Weights of a small transformer language model.
Architecture: LayerNorm before each block, rotary positions, no biases in attention or MLP, untied embeddings, normalized queries and keys.
Training: a variant of Muon for these matrices, 138M tokens, 4212 steps.
Each number is 128 + 32 x the weight over its row's rms, rounded and kept within 0 to 255. Layers, rows and columns count from 0. Numbers have three digits each. The size before them is the row's rms in percent of the matrix's.

# o: layer 8 attention output (transposed), 192x192, rms 0.122, rows 52-88, columns 96-191
# v: layer 8 attention value, 192x192, rms 0.145, rows 53-89, columns 96-191
# q: layer 8 attention query, 192x192, rms 0.108, rows 64-95, columns 96-191
# k: layer 8 attention key, 192x192, rms 0.109, rows 64-95, columns 96-191
o52 090:111173106163141197147103094159140167181143140159094080140147075124171193127099101189099122134130151102103091079102154110097035127075164079128113160126131188155089116135099078113177113147105157039095152147109159143099108163114218106125136110122101137084180127138110105152136170157102090092
v53 094:142109172129101140066162165165135134170083090147121182171179151136146111136139091126122101156097230124136156118138149150115101108097130136169060132160135178169052152080108159145178131099117123169126146130133128154087093135135102099163144060116086088076151197106135086130149110056116189133
o53 094:165117120125159116188154150124131142105126133082125098079157164099082144109106162080136142141160075183134111120139133186133168160119144073108127079077144070139127166126128194143080174169134115149138130084067156155126169131081219161170102158115204147143132121077077150133104133149203137156
v54 087:171102113091103087160181080116123139130136142122107179126218118102140139141097180152031135159072100172087141145104152118135108110096120150098136128101162108094106108095127120074171116144167162198160142129174161170131088128083140113118120106131064029157101156118126147108081142120092147154
o54 093:139120153149095177095155123134089129184135066152117123115074194152124176200132166114170140142156162087100117072133137191051165111152114134168127119203153118160179117113113108145119133127128053110069170134088178087070106100131151134121130121147133187136157089151148154098143113127138082174
v55 088:131168154140138171144113126103182137150095162047092072162130073085106087131133104135133102108105187129117140144050122174163121099170076126094140174144155180175125162164100128145112132147114161162112148138151096139079148075138178107130081132144165141104183115142107140085164154141170119131
o55 088:111129066084157117132184091098121119154150101128152120073158145111119176091100092086084127126208118100198068165201135129134119133102092097124094111183153141094120137096156123088130122137115106113131161087152175138156114201170110101111151130141093089180116104092100071131119118081126108130
v56 091:138118092105152178140109149147148124096118104092127152084137135147071101082096130087108152185136141110158128106170146130131137158072090099086173152146102201071205114130115103117141148141140103160080147150080099139120110116122112105131131100116095080121090115063108114098144163161181094168
o56 095:115160149156159154170099112134143073158099161118101096109112129159102118090124130154111098089124174085097185101107090126125152095167132049156078081144130088088079117133096213151076128106132145089170159101153158150128167157148150097097134115138175115209188123106144143149125105120080102166
v57 092:113128163180129150071104124116113209097077127102140130136184088102115152092108136177190111144128135129156118028160167102084177133115097127181121182088176167127108126171133135154106129106133127123159151218115141155096114093151137111112069153159071193158106109085185131140168106148134107133
o57 090:154147088128134109164097149147093087087192117171138142142060109080099143129140124167097110131133159118095068151153106101224084148153137131135110099121138115192140174063153072100130095129136177115131102099122058124166184131141131131110161133131136093128095173163077129120111140152129134165
v58 093:111119128131058159133153119138143148116127051132145095148131131156104098164114071102163152099157169138135192116111054110087182137139073154117152159057105136161113137081164112111122127142118098139115137107159153201093128118128115123199053106180106089167159095116121150137066174155163131150
o58 094:198157166087149112135141114153093119147094165091164104104095132145137167064109093136138145132132139149167073152120142116161089122148138153113117089161132100050167135143142147138136082163184165085151197195083139116148139149155105120094133158092184144116063077149118100112146132109150186087
v59 091:175147111160115122125185164172106113181114058123109148101119122125127130112129073132080124121138101151102081121174149128133072105154190135090102132122111141128107113182099152145086094107140120136162127141143112177142152081073130102122153094046174127131124161157159133067130188110118136089
o59 088:100105107089168158141124162147126114103171151173149181149145137092126155216166177091124151117085113147165137133125180164150101179096113132148159082153143123173163081126125091126122171137155111124129129082139144096108132125137133123149123118172117171119128131125094209166155076121136026126
v60 088:095121170171173074103150071077129168105157156160146105147107167108132080111110101027117142110098068148119151068143078087132154082149157148146097181102098164117171076146088128148089058141141153152108113151120102208176136175103161179145105196050143158122161174150151147162088128116101122158
o60 089:154145147117135181148089152104074092145088095163142136129023127117047156098168140201133101142075163091128137189121152174086088198135128121109105150113096110165131157107144143090157224147119132070131143059149122078101139085189155135166139072168073142131092133115103106103102125121132102118
v61 094:092132118146132092120090068104117100099105124077121189070107154141090117199156126112243136145188123110173134131139141126125164101143156055135167162131167122142153153128125081137110117157132149090145149126146117101102090159086113141139119112126106092088154146090105146174156160071091103158
o61 095:096124117147123134088124129164119114132071163171140035096115149126133164074086153108132081170126120115107162151121147110116107126101154173140141108135127117123107138113084161088084093090088108151093120210135110189178138098145104085134145140102147137093105131147122122138145079169139115116
v62 091:149145091154152136091102071136084107137138099136135104190132144076086188128138146148144058149133084092156117146079150113080158210195128176114104185115095112116178146123165093080160143124135084151156092109077123123113134112154088123138147074114120115101143132141102036123066095127174133133
o62 091:060162134099074111127130120091121152110133115172086144095133167129170126129135084172128139164146149112110098151080130098173120122113158135116155086162159171121124161151110103076119148176132162172154159151092163128125086102104080137133154111130088150204066179125074152113146142122163142155
v63 091:039141145132121124143124075125164121106124206137119141183111145141135148158178143194127154154163182125068130171104125188126163133099104123070115145142100113134116126126133178141170105233181128128123126080133117144166167104124109058070149100073162118101139125103128103138169098130135120125
o63 088:157110109154123139111159100173143105125119079107132166146140097136130144134063115115147095146118123131140114097066100104122155134147103137129194090087136193154159115200139164104085105075139131153080163178084163135087103173146154152153120124157112122104126105095195130152115106140102114101
q64 093:147092121151141121106115122101101123131166114105177113107092109125130098148129138084129093111154105088154120151149172136203138162081113120136086146137057149064120132200110170148159079155099090161164136091111125128113076104098117145095108085138115142126128136108144111112169142090107089117
k64 063:118171130131081092124152198160139130140148155168144117160129174103059114138125149115139105164142127109130118120087133094144141127150150100102103071128123175139132079118183171165164138178104097151064133139098124126126141108128173084121093094121102138128139130147110205086068107177184175168
q65 107:098150151093162119122177132164129094076109111073110183164108160144135172102139119151110185160124162159158100120114060095106127129155111124128188163126167152158140155098086123104127179106162184092092123164151114079122140085116100172155184151120131120135127158171104154075116147115134114114
k65 080:095090110128195133149138122139124101153126160092122148157148128155163178089153123118116138180106146169173099092116103112169155175151120118123160122103140105131120133139112081082112117100156171119060156137142114108136157132187122049142159165164110120191163107136162071047122132114138158203
q66 094:069100143118169154142095153102155122175113213142109092114140163159141105141132172139178121136109118178132116122090102113076174109179123138065125191145141117116177097110185092154135164156131137074124139175108106116109145106127125145049142135074134144160138143119214160170057144153110129125
k66 103:097078156122167131133168176134120120164141137072102132169129132124184153165172136160127079141197166188200110185113100119062148127183128166078135136109106119099132085152112081148125117103126116078080143108091100173132121118081152131143161157134146089171108141093160144120112091158102176151
q67 082:186122098115081120092142144157085138112205083138124183172099160094128156162120082121130117118143049086120137102118172135175131158135092139172108131114093134141118166137134168158087140204191102129168124094099130096140114170162099162162110144158126145076151113133159134186112096124123155120
k67 067:143205091131066138153114139095038143143163050117104129189057160131111136119123102154141100172119094121128109141151150080130149141163119119104086063132146152182109146145172118101107142152159084138085132151171157073158127121121150080096085091150081142091117064123150083102112167077197122184
q68 109:145171103151127107084188103102125106102137021174098172126121119072063174121133079161067089111108122030116154144171159146155084147103131099198125130157120150081119176106121183168081158172118098194153131136122138098112119140137115116140123128171129141074107075153083074166119152105148128090
k68 112:149165086149127170133084118103146169125136112150119110138134144128121098085131150122113111116097092092082171096089152145156137088072129117145119113143182032148086148121138140119114147149105102151164111134181153106154138128144093193114135089142111164088155146135099099161114193138171113102
q69 086:186137138131107077138151088119149152163164104156104131134111167147158112140133158145101133141115104145107121121145143080131109081180121119159163108106133140146140112090110199162139109172168113106145157156101150098168122139130102104171145092127154196039153104164170088093064052104113136157
k69 092:153132136160100135197082184093138130111134060114103120157106120082110124153119137155151146131130156169168114139152181136156096078085101127157194110139105139183087146124122111106104130115114141109180095142121110117117119085160180075097078181111177129071125136114137120159083064143161120115
q70 093:079090077105146137110104114162143129130148098135132057127155107111090197138099127090131140176105074103097130131118133157201146165083146150158116101112148151141127134124157124085071101166137194143139165104149150136121066128119133153121191148186124089142151140112133126133059176152091138110
k70 097:150135114127124155160123200130143167093163128063112148126138093116088192103093130117134135115137145153158201096111080134138111184119148158128089149142164085130079120109064138148070178108093104103166131127149126124147148132141109191108087163095142170184119095114161109144138146114060145125
q71 093:159092098117148140124102094113157114104185143185146122103129142114093096101078148125148090092132056083077107159145192147139101100114098120124117107108134120122106110102176145100091122136144158122144170159163110190134157164168113085072138102119145142091179126100175188153076121131091178116
k71 098:119175150107124078149142122144127133061184152178116167164164116167130146161108149142122097052145044124110097110106103179117179090181154117157090117111116138152088072153085105128093116172161149148196144169144151120111163169095158121102180122154158126107104136083143070142075136093112118234
q72 095:189087114139046153088081094089149142199161102083097162160100123110148162117111093154123115052128138093104116180181154153092149157091101138134137074129111162144149114176137166152115081092138120133168105126145114149138109155092133141154146071131095142107066077139149106220131142153065160127
k72 097:177143129107118085117159137142131135091131104106180112073170095161099124152178149126103128086143119091085156170133138083087129087139194119131129157167147185144095173137118147181135139157137101139143157148089182104093170096122098168146069085112127118127114116078032170141120115111164107103
q73 108:168096118119112135121115150174039131082073114154128121111099106095137122132128133101119126154200096112117143117144151102195087144089100118139081114123092141106109149173093183167067098149104101138159145129119149124131080131142092149173120119145132086102144162155107120095214135115120105041
k73 091:150170155140098142123139106111132146079077137186180132079149142209084139107152152133096188095104086043077142100096165122129112076101153103160146144180182172164113140112130177134145114136128098169148139157125115097107145099151075158123105107151084127111178128133109131121164129143177056112
q74 106:111182148122178139094182132107127078115108092120104132119147101142122162094082119170047222101044182112142120179158114131073152087178139148151175121135100164129135166096095102164121180105120161123108123162145111072107143090123136119114180165130165110168132111136075088162146158138142113173
k74 073:173102156108125133166166082143220121115082116117156105138189090161093196101155181163064124109039113051097160129132142087104115130132176039139126145178117129106146149088137157184116211161108210098076158091106129094119121110107056121164133076105134123170117099137111086154121121138137115149
q75 092:121083162108161157108114200159126120124127207073117141146079213143136080154105189064189112123138092156165103153127115079089150107166097148095118162120116089171123103166137110146097115151143146060131121110135090154100161088107078151098155154100154125195120195117169177125101152106116126113
k75 110:092059169118115121103163156172074125172132147099115127156117152141151143217166134145160065122160175194182090148166100152117155136173105148084126105088103143120149079130146070138144123111168117101081154123110123110114090136096156118170156141112123094160068112078154137119120101135139187122
q76 070:096141113129156128134149155122124075112156173083150119177112167093050108104122104078147100148115117095165092159135130074055112106199098128129136193080151137082101148089130134187178137149100159133064148156182105150089140092108114154113174102081174081179135120137160132104135173103180128127
k76 161:138138178143172136152117137096107134185101068182091108143091133123105146142185114159123067133068127110181128158146096121159165142080095125124166051131140108104146102125110066143143156178120082099143067160129148082148096116127166188100166108133115115092083118097159111120170174165167107116
q77 092:111101084134137133124173171151126149190204130125094137120109141101136173112132143171115115152151118042143171096160147146192175138120114113121135104122132198103104184121106106108141131092181099150138111113086141120149088108144061097129099193176139115073119110103163126153096064112090111208
k77 098:130091101102178173123142136112143187164118123081149098145173097069094148069075118059124044119130133122075095134163140113171180066178137123152162114091133172180104140109161119183102201119130144078128175136120132139101150111134120083130100145174079119151160105099113130111076142152143143088
q78 095:149132120137132138126108119195135119159139143079130140113136078104180140102191106176177117170124134143149204124104091162084139149069097126093126166082137192069173129110149096091132151118123098091076128146121140094111122107143140110119172127165104149091091158080111108108139159093154162174
k78 099:091089094140174164146140128146109120087106102135143068098155096119084144100134143099114183122116159139137111178107109125082085184088127106142157172148074093173095100150118082086105141148162080150124119095146099171155133108125066177126176108114118131112086116140122073092098103126132094124
q79 087:094095066155185092104174084119150080162136060118126121089128110110143180141096127097159164158111182157145160092180120135130138079159104133169154171151124138099102208094098143146104154103140113106131062119116103133115112145090132093129141161109070120150158052113089109134058157105138115112
k79 094:114159003090059175192135169101184159085119162175088116174143116104131090112091097112055169147132130132153168076151158178116175119091108157105181125146094137099198126055110094151101108113122132122107083144165134110140122166140134178114145107130144135170132116165091145122120172123117144179
q80 090:204196150122178110122166150101183121121092150143105150129151161092142155188083083111157204137153140102144135117162146156121135106158153138157100137151099156109152118135154078171161119142108131103123157142148142123138128077079110074148087124078133136130161090155113137144093117124111151163
k80 090:081103091068104144112168154128134105133162097145130124151084065148120158212100179150093120091127124146154093153132117121124188104086084076143100117085114138169056108165113096128163066143085136125132080147145176119159151148122121077141093120130135121142096123116120073189135123136121149153
q81 081:130180152101165148129166117122117074083112093156130109149098143184094176107123130119126168146088143090131147154122073117162127184200119127127126104152164121170145096140068126148151120089139132140143082097138111151107093124121187159119150106135168119123138100139104117126164072189055109134
k81 093:120117105132155116102084053140097156121132120125144107154133099167213168092135160114162201141108164115176097174135157156105158119135149117128149166132117075102110161177142133126071170116062126137107135114143135120174084055140175106121115131147128113142135175165098137142118092153196084138
q82 089:223089134111089101069143188184129140124110130126100114135101167091177136163136170106111165165124086145101122105094146132062137117140153120140156161139137097136162146142149107151171132067104168112078151137129095114117168112121098130170104046144099197073111126150129136109149082122121116142
k82 085:091151186081121119161103169120078147122149123180112136093137140137167182104112154101076128180123100162127077142123130131108054110115120116157088160175105065169137117125111160077156108123077089118121153118141125157179151109124105118100134124114132132145113103158176160064103083133111070114
q83 088:130129122058145122110147122122121089157109099164119160155106062142094143153166102154113158186149104232139146110176082144162180176080121117115131179119086133166200145148086073106094106148155099116103125146097154116089088129128092137119133170134121120048116131123152113139076132113136114109
k83 087:063141057165120161158135125150104124166149090119114139147172136088138115176195045142106114148069137123127047149143096154119152156111151154071131173070108143149158100116123107145143122133122157113164129158070157111172107083132165120160096073126135124088184125135192110109130160142138115182
q84 106:121081093144114048116194192138106074111128152084136210141105138103123158145106119123129145190127073164150070125136105148134154107182110127146145154155113175167160130099122122118076134181177189136139125129137101113159097158130107141145115211162159161052070147130128133163077112123119146142
k84 097:169094154105140128094150105109108129115110120139127113148138155151162164145163122135183074190083153171193108115146144147127139099182142114108141096094157145166164107116098154085059115178198138142177144146158118093160127106134084124188108107159173113136162066139127093206143105096184087159
q85 090:113148075143134070139125123112158131122146135171094146137141145139156116122117172126147141103140078135109106118143157182154128131160169126118113146138104084169187119113142120058126119150154113163169125100089151195118146165204129074158052119089134176091142155089151129176158071128151176161
k85 094:188044112121112156125138140122129114176088127142099146178127100047156125131123148119156044130115090139119169104119111145087120177123159155088163110101113087060171104148149133178090112091142157118125111142192113120147147209104190085185119104178148162100098118110127107087109145087074146132
q86 083:151171153112123147079127153155111128140192080132131112137124098150117115152172134137169200117097142105123119102093142162080144153156107110154171176130104134178186147087149151110144179109155020152116106135083116063116188094143132100094166131124122090125156101053147077099133129098132109153
k86 081:104169130140127146148109142123117152157085124101171113118116081118163131163119136118147122086145142107154161121129152179166103098121099128122123091114111125185051173152158132077089080110129108092114140055165104146100163100105110129111124140091121190124124106126177124144049118086141129151
q87 091:154159114156115176144169101135110153114113109158138125096110115135115212085082051145138103127128166142107153111149161167177068181146118158160130071103113143069053204069096103133175154165152132110138119144115141112168116130109172115172082158155112121159150088171178144134141097139083141127
k87 095:170162104089146093119194067128142080121120167132058116161104199173164154142149110136131156122126160131145096134108131119172129098154082094171146120129143169076122082183149160157099115100138152179047082160127125115128212108140120103164123179111099093099153112090129115130172101179132117075
q88 080:177134132100124156162115141125105090093146149141092162129140202171145129138087143132124098082123139129132132130149177135159166103119094092090161113101125114115112125146115120227110152159165116126110126080070100136086180182110142099153085209092161123102152091085104135179118120148148124108
k88 091:115094121135078124138165069122174128149096065161113162158154159118125121073130105113122066141139133135146063239123136159101148082160143116173126110139134072127138100160137093180112102180121122116152155165152120086111114109160162128142110092079153108122122158123119101119100126127123145144
q89 096:147161108147114113136135169135126091110096088089129150109153134184087141099122159097121139093164105124135179122162144129075153184172148153120126113151130136133049111075123082132082116038067110105121103062155131153163198097091152124119098142179135150144112133100090121194153129142142118154
k89 104:158110129121164084158144185150157190111158147136162129092157118117146152157117158140095148110098138082184122156054074182161116087055116141144062128169103106142155134084111139122140149101111110147115129135117135117167121102129192158136144156138091127151123101097102153108096184094133093124
q90 110:106127174115127104132143127106158110104089094099162148124124102107073123121142156201106157112134120106144098111147148157087105056138158093159137132148050055166136175135149133090129112084108068127150122138119138112117154062104164090131092119126169143067150100138172141117096139100151159178
k90 097:166136088150135133155144152162172154062182115124130152156104144091083064143106084091171114142160151153147151088149169117172106131104118133160135069141120062141121080073123174074124093169102124101176077144133156151075122113107140116120123099096141113089124138059165176129075078127196130155
q91 085:103176129084148119135136142145158106088074128148141096146138117159122167159121135091166164088100145051172153162151115140154187143057151168103145115128091092192073168166136053101148105095138139185136075141176184166181150098147110153057133170138101102150197118121147068172101096151110138129
k91 087:134149106096174135117136162155106122161135117038097099126175052122125165104090109130066101106146128120080133125141112150145165126148106157125145159118106073070125128131165107126094155088073107115143099148153138186099114160068117111106128189119156100118101185137120158130183073197072083201
q92 089:121109151120126111138124163116111123089126125131166135162124128121109145174149184182143094056104094047110188149191138122098089155113182115077091089150095119115118130099151140123079149173100102159094120152152150115117137122099107196120137142142157136119127172123114147172140131135094164113
k92 096:120149123155144169116176112145119185008108141146133063117127126132148156172149146077117135154087102095053077115106096070148135120149123134132073124104110118116093176137172170205150107094101090107153179098161139157092156104097078152164146146163119121126117121143160161183060125153107106156
q93 093:063162105160100151108080063134062146179105141179127134141131087169168077136151066149110086146183107130112084092136123138097103051085101144125075152133109136130128089125178068111193139101142160149111189163145104138130111138101063150111105132092119137104144129122131173157092039155098108119
k93 098:124139128094149179159132165150120095171099144113153130095126086157101136153201110142135143133137136188093067094095101176108172047092090079143136125132169155156112149124148159078194114131163121149124100178115107111100133179124077100114111122108149092072141119116112094139123113100158153133
q94 091:173118156172130117174085158121141116099054142090133164132155146185124091131145139139142148067164063167139060102175107156119109081129118122109164153150129132133137062176131155066111104083179047122188137176143141114170116175148159083101124150096154119073084156136130098137114135109159091149
k94 097:111154136100128087125129159115090144162155104118127143107131097108156132174116114104150135102140084176073110171107111179105163127156073150135147140130100163136081157089104122077133123162098148165203103118095131057110133091114140123143113107165168080064159165096099118149129090110209113170
q95 077:168128107170145175202099177090086182120142074077152190163166132176123143119132127115130180157148095149121183139170082151139119143109119154105146143109115152110138133073121174091124139139115106098104062101199176138182085132181084149115087148143097162090170146142134085136106093098192094150
k95 097:149138119133109140103145105165084131149106092140131127103135140124129123194103107120119155132184159221143131114104084119147141139129092129152158123124131169102089125076120070162111099098115147122133179116174119125122136128116145173134130157215103138075137107052118090093155102112123174129
v64 110:136140204136144115149119094079109109146098088141170113143098080176180088124175101132133154137186134074187111187132175135072141137126180150157107137144142136114165126149182141143060156144030116172128099118141073147118092069130123111181121097090135123136139091152130082121119145107149135160
o64 115:136170123160115138158149122118168135097120126206173115114182152111095194099099173104150144143111130108136153138134132131147088121155114158116101102180116100119095197084118112142085120084143142148105077057161178175117160136161185134104148179150117154112144152113128085114134106158110097145
v65 111:147193122175139139160159130091155124143133155132142155136162081130158125161148140111060142124125092165054078125066066136190104152121115110128135110133143109142141163096150144181135136089119196083169233137125126165121103131109123088169137144077094150152098115147164189128057135084146150092
o65 112:111160119110131159110110112116143160145093126142118090081109121090123111126105123162139121079111108145103065125157150126102109027105089071132108142146119093157171149154156076138218113068078136137174132152095090104142121107087165132131101110125142117118174112131136141111169097144129110135
v66 097:162157067139108158073172128142170124140119123163143129112151091113162188179176126148137125142086079158141192072080127142112085144122196090127113177170130091077079103132112103103192133099117097124165122109088158114169133143115155183132109105164114117081159149120110075105141143105108143085
o66 104:157119164131068168183115151081110132132150127103106121206161144107142019100116131209139086073171180183147125115157176131101153149152109080130126145168099137098132117144150150121125139160151140156127164103129088086127135147114099104124099091099184149109118121171146126132121127083157101117
v67 098:055134160073114102146121179124106118172096135171161071190147132102100158133139092095113119106087113181118143048044158120113134128126146137157097093145121148084180143142150139154071084131134138134180078151157144126071170102135196158122134132128104156124185122170133151066140138128118190089
o67 104:106125086121137162111112089185086150184185118119147089158145098120093141039098138079147097137152082126107068154174096137105104107090131113096131136083123051129091140111114110123131111121078128128124133115095082165149108156164124148110164140128163087142142095119201107153111130151092137136
v68 101:123140133137120124103152144170096140118155045147135118116104151104171122094142111071081082111072105127108105077114170148097173141133174105118131169107125098111107114131126115126109079186190141141097108111064098140176061146114099165165182157138117118103104072137145116066111130094168173114
o68 108:141128111129198052113112132133179080121097143072101159168094111160194098113110117158102103134202124112130125136138142139134111093067147093139192127137146128071172179168140142148153067066085118172103134184179083128174211142111110175134113096139126158098151175098133084109110144074172104174
v69 095:138097077108100155117114138090077098105120135127085127125154142136183141094138167199171170109101157161134099094093122053090126109163114112114078136109120159089110101130096106118048099081095179122150102218068181096136164123099114139080152184166154136128158112086141101128195110129052099174
o69 101:126110153143110154082115121116143150135114095082126136076144083138075114133181141115059155126103158119110218140110080149136108189064106124164145102133107145157157091137124108133133112114115130122133118084132132137159084167139035180148151065178098141114130121188119133117117182113102163068
v70 092:082123098116108158167139132165153188105142145141108148210104221117135061155098105093128148100121125110154067179170180170143118151143146104160166075108181136149088102132076075171124108104122141169145130163179172151112129140162143110117156114119153132170093104148126128118119141119124095064
o70 104:129091108161146095150117068091175139136125155103119114053122140163173130092115105155145113210155074160133128119095088067189125143143091098171155108142147082106133157126069205150101097144176097143198138179124119145143118151144121101142128115159156076120157165145147137087111135161162139200
v71 111:183134105162148060120154159167122196111114078169183128130161092093121137124124215130155106167073116117124136069203209141128130103198159153129145150106124077108077114126108094112160127085059086128149073109142150111151143117124147177138137124134118134099166130150147074116123088129071136110
o71 122:114049137138151133140149097125136117134099120097125121150107118150125102116182142206109132117158192125103175129114095110135130143180111120119135081168152127113157141099121162182141163136157113141142102116145120131141134155196136177099076132129074105088101152175114125128100188091150052133
v72 106:156094172150120123099149095121150190129140103150133082156141014116141121123098166128120105196126077149083106148135156107101063153185178116126124141122082131065154142115139172087107132148167161049130166128123107109124142051114161118148171115095118100132174139165110096132149098119138117121
o72 110:098122145159161088122119150093134107108089093097106110160154152185104179168137126158100113021101181108122116122102106139169100111117149129125143105119115115095079111132112049095142129146121103198162102144118121149184142115145142151091158165099122095135120095116117101141139172107149155112
v73 112:100120124122115118167156126140098148076064126172155120102124135141108093159086112114152155106092112088180112126140117135142125082097120222091116077103058115170126177137044170077103097133105134140183149128159186087107138123093100113112088102107138146151154136178121138137125133098100127131
o73 119:101063083153053094117134045158146177112127151172162146085119129142130164164173074098167074177203140142114101124106078120166130156118091107150140094057157183105115057091129109138129122145167157093111051127127098128153129120137127167105181101184101112130084148108175091122110149135117123130
v74 103:080197158133120157139176047121083127146115086116145066124077159092073082147108096111108192117134130144114137206103110157113109118123151112152158093166118173165131090127157141176105167131179126144167151135081120172086170073090124145185113157123112172178085108123179134180114072140169118113
o74 106:051139104105145152118153124127114132152180095156095093091150160135134210192085143110126070086107148136166111123201149115157181198157121137152158119143130146137099158071141053152099095130091147126184113104135118119116116151124090068127123139162144064153195115109072105180110085180140111168
v75 098:119095135085125105093102158137111147143179135100095091073132177168095155113159126155088112174132155114184108133162158135145094109143128178056115101143101116135122092115062132096097109129166172093146107064130176116146151118098159145126157186093204142187163154149152119128095111123085144100
o75 104:104116125178140227129152075174073111098074117129116118099129067153105141183183130163145178103098107117138141166145041117108129171066164139178126102164137134079121114137154103102082152147136111146102162134175098103095165070144104189073205104219084115165090163112067119073141153097216155152
v76 103:201137097183138148163133158125174200113062137087090145096144104152140152135129140139096114163139101177113111103102162143175078127187102092146114082130126108140138140128194080180120111108090136131097131118173112119126111092076167162079140157104083194100140175148126108154109135139117153058
o76 103:166140136119119104125138129112107135114113135134148160111098149118120036111091093160193179052101122081109121122109169107140131103092130083102174140110142129116132100093149098132166139144133108122191159112068138116120101145112115142169113112092172119153108123137119134122141083148085123145
v77 094:097117175189063109071126143114076088104181132178096111130160221134102138166121115113140140073148156179171146136133122177108129116132039166119080129133170164100131136105151102115164139155135148091093133160077114152102091110136097079181112161123194158095112102106155140168080072086072101132
o77 102:155152061079135139131140173124142107178100098159092088116142143116112132085087094121138120166139169136154103116123099158112182105106111140167140164165153134111116144119110122122134102111104107165089077128172135108062147184143085133134141219103154118179165140095126189135110122123144156100
v78 097:138100116171135148127154118141121128140119142107156117110112107094172099166127104109092120111125175076142139153133128134140114122135161113168131095020126094168152125138189153157171094081090140193116058129143108140097104152140116128133110130115098133112160102147125110097186207139087101209
o78 108:125118130094110102101132169142125128160162122136147162153128151178123140160220107147103114195137137148126115117177103128148128049141104130114122144100117137105156124101140142089086080098143114100111114118132165151175169093142056114157102116174074165086184116140143147156106095097092113107
v79 102:168160125101135173126081178080124116134123204126124144165208171155120176110191108110108159067171116105076143091078116082099134178115114131110125135089083145111144127146089177112114197111118078173173148110097116174087120090127098132105080140094158113183145086146141148091175101140078133162
o79 103:132170136131165134169182099153133188122124094136122087061184100120135107135184061102094141191140145173093149106166125171156118121114137121131097172096216097110135136166115035200160145099089097138132146123083104139093128134140156107138175112063085152150167082116085142121072185132154129092
v80 107:172135131036103105119115216133084190083092160131145136153120174138085063141065078123111131107078120134163180152125127146125136060147137131076127162121097149089149119124090127085081137155114178138099071122098171117112183130114135153120091138130143091131149130064135135134222129095110067163
o80 113:150082141120115131072151119126130079122130071050114089126146066094164144160154121094143149153172171069140195086095107072169127175067088142168128134131179163144157142142104084121122145134109182153065112126165131113105133154174119180108215144137108098116087091127188115121124167088074115134
v81 096:134102151113134131088196123104138163076114117173152168132120055138097139153129096101115081049107109138077125101143078143134092073145143111088169175094112141149170136107110118167119122169132219138148117118099130104126170173107134100193098120149125096136123078139135109136095171223123144138
o81 100:112144141148161140116115135148155117135154131107110151114134134128127145143121141100147143167107149080122100107091198189093093123132094078158114081134161076156166177155186112139167123048124081140109042149142088093153138172109137189099152078136099124155140057010126139133149114096121108143
v82 102:181129168134130164096119113127173119116111154195128075172113065151087120094148080162129134087141161159077160053086123154119087154101155119128084079117139194141113062123162097121065163125167138078157141130135122100143104124140160113078087141125177055161112165149174176118070097125139140114
o82 108:100124148149164131146068111108164169158151126100172135106162181152149051111093155108119126118068122154137119169154124137094104132086093102093120126216153130118144125094142098077122127162084059134140086128115083118129124143110194187102147137149134140152158136072146069151179172157129099156
v83 102:088176072125148122107144171195185113159107127121156141113141109124135181095192105092143118110149098149121151146165069143161125112096073114165120112106123120156125130160107094162100144131111103122141086142101165107113144133174162141180107119064132124171144186134101148100125142082159123170
o83 106:123061146088084122086097154166094181107125145149162130129117201161079109149140194118150156123185067067122112109113200127167141105097140165115128151173110201127133104128125185137117154123143105152150186109144116075123124117139133169093193067154130107146126135130117137130146157159154084114
v84 104:065063097135094087180129084131147150137122057132114103117082125148119115145140126088127174064212164138104087183147076104123078175080166137127155084140116132142150173080105093149139131119134177107156202143151110170126143120132105097187102133070085172111132161138164163060114104124230145169
o84 110:147173212124123116108144102120141116073145134220153083063167118125107131139078130097164129091138066168108081161149176138183169116103148089097066106139132142116120108151166101153124097076141092191169126106132149147093124148117159083112132169151125106150147125108102118182109146107113160183
v85 103:110119145077100088142120177142202148104142084192137104113185121116130131102153122113153055113133108117134164071159150117117149177170095137173074151164089155107125083108099135122079141062125209176128084142122134129115076130080156182142129134147165139099181168114101102100097116126160131159
o85 109:130076142141094141097054144131171139130068145141160121132104167085107039098143166102118115177105129185135169167090076085096178211071166111087108128135131111131171108160145166127091075094063109113146146157103141154140176117148132147093164111043115109131129130161163160101157209090126128090
v86 102:152096132155093172136140111171116135119129161130065089183161170113153158102123107175107169171132141111141123106137157108142140107113150136118130140103109191169137092066101044087086161116113119140155113198137145193108109124151196120086134119152084137077117186111107128163156134127144115101
o86 107:075170139175125115138143110080090168175205086137145123119110082049103112143109178078154090157127075154112130159088135184142117204109154169144107141081143115151139147138112193143091155162202120138143109110108177150168114177083157110157076072158177130203128162157127125129128143119132161092
v87 103:131129084149133108107137147152060166112099146118122163182126155042129090098131141191152100090091142145076068124145074165058139089117123129144138073172099167159162167135119115121143135153087143111129142191180172142118134163046142123142140118143145089128082093126151169132058137095099128106
o87 113:099107113110101137117169161120132118083189097098125123162055159085115145155090126055116152159130117130135098108103151161207141148147145119100169146114172167180139144070113103113030138108174125130189069118122119137174136165098146152130084192188132130120123085124133155099088134096133139163
v88 104:176089081037111135144123117150154149123181180108098120103109131089158077164149140209122128133084062077144096149120099164149166121155049110115179136149114096137121143166162120130153100170115166126097125174133142121141104146123114123129064115161163148076160149050142098166225163144119177115
o88 108:133176173144090089149156160138076131147061142050121182172077076132136219150127100124173180160135124122165155138146147121205085111120086096111095111123136189120124134140132108107122120202137106103169093151173164061123135116146112131180140163118145124114141112135098117111144126099091127098
v89 102:159095167126110103147102118169147145091121095105153098126110088115147136100130108140128128152141145147131131140194150116155122154071167087145166131150102125127142140146108131097100073116161141119161176072110111124146138077184212117094116080145076081187120123185156086151164119141114100098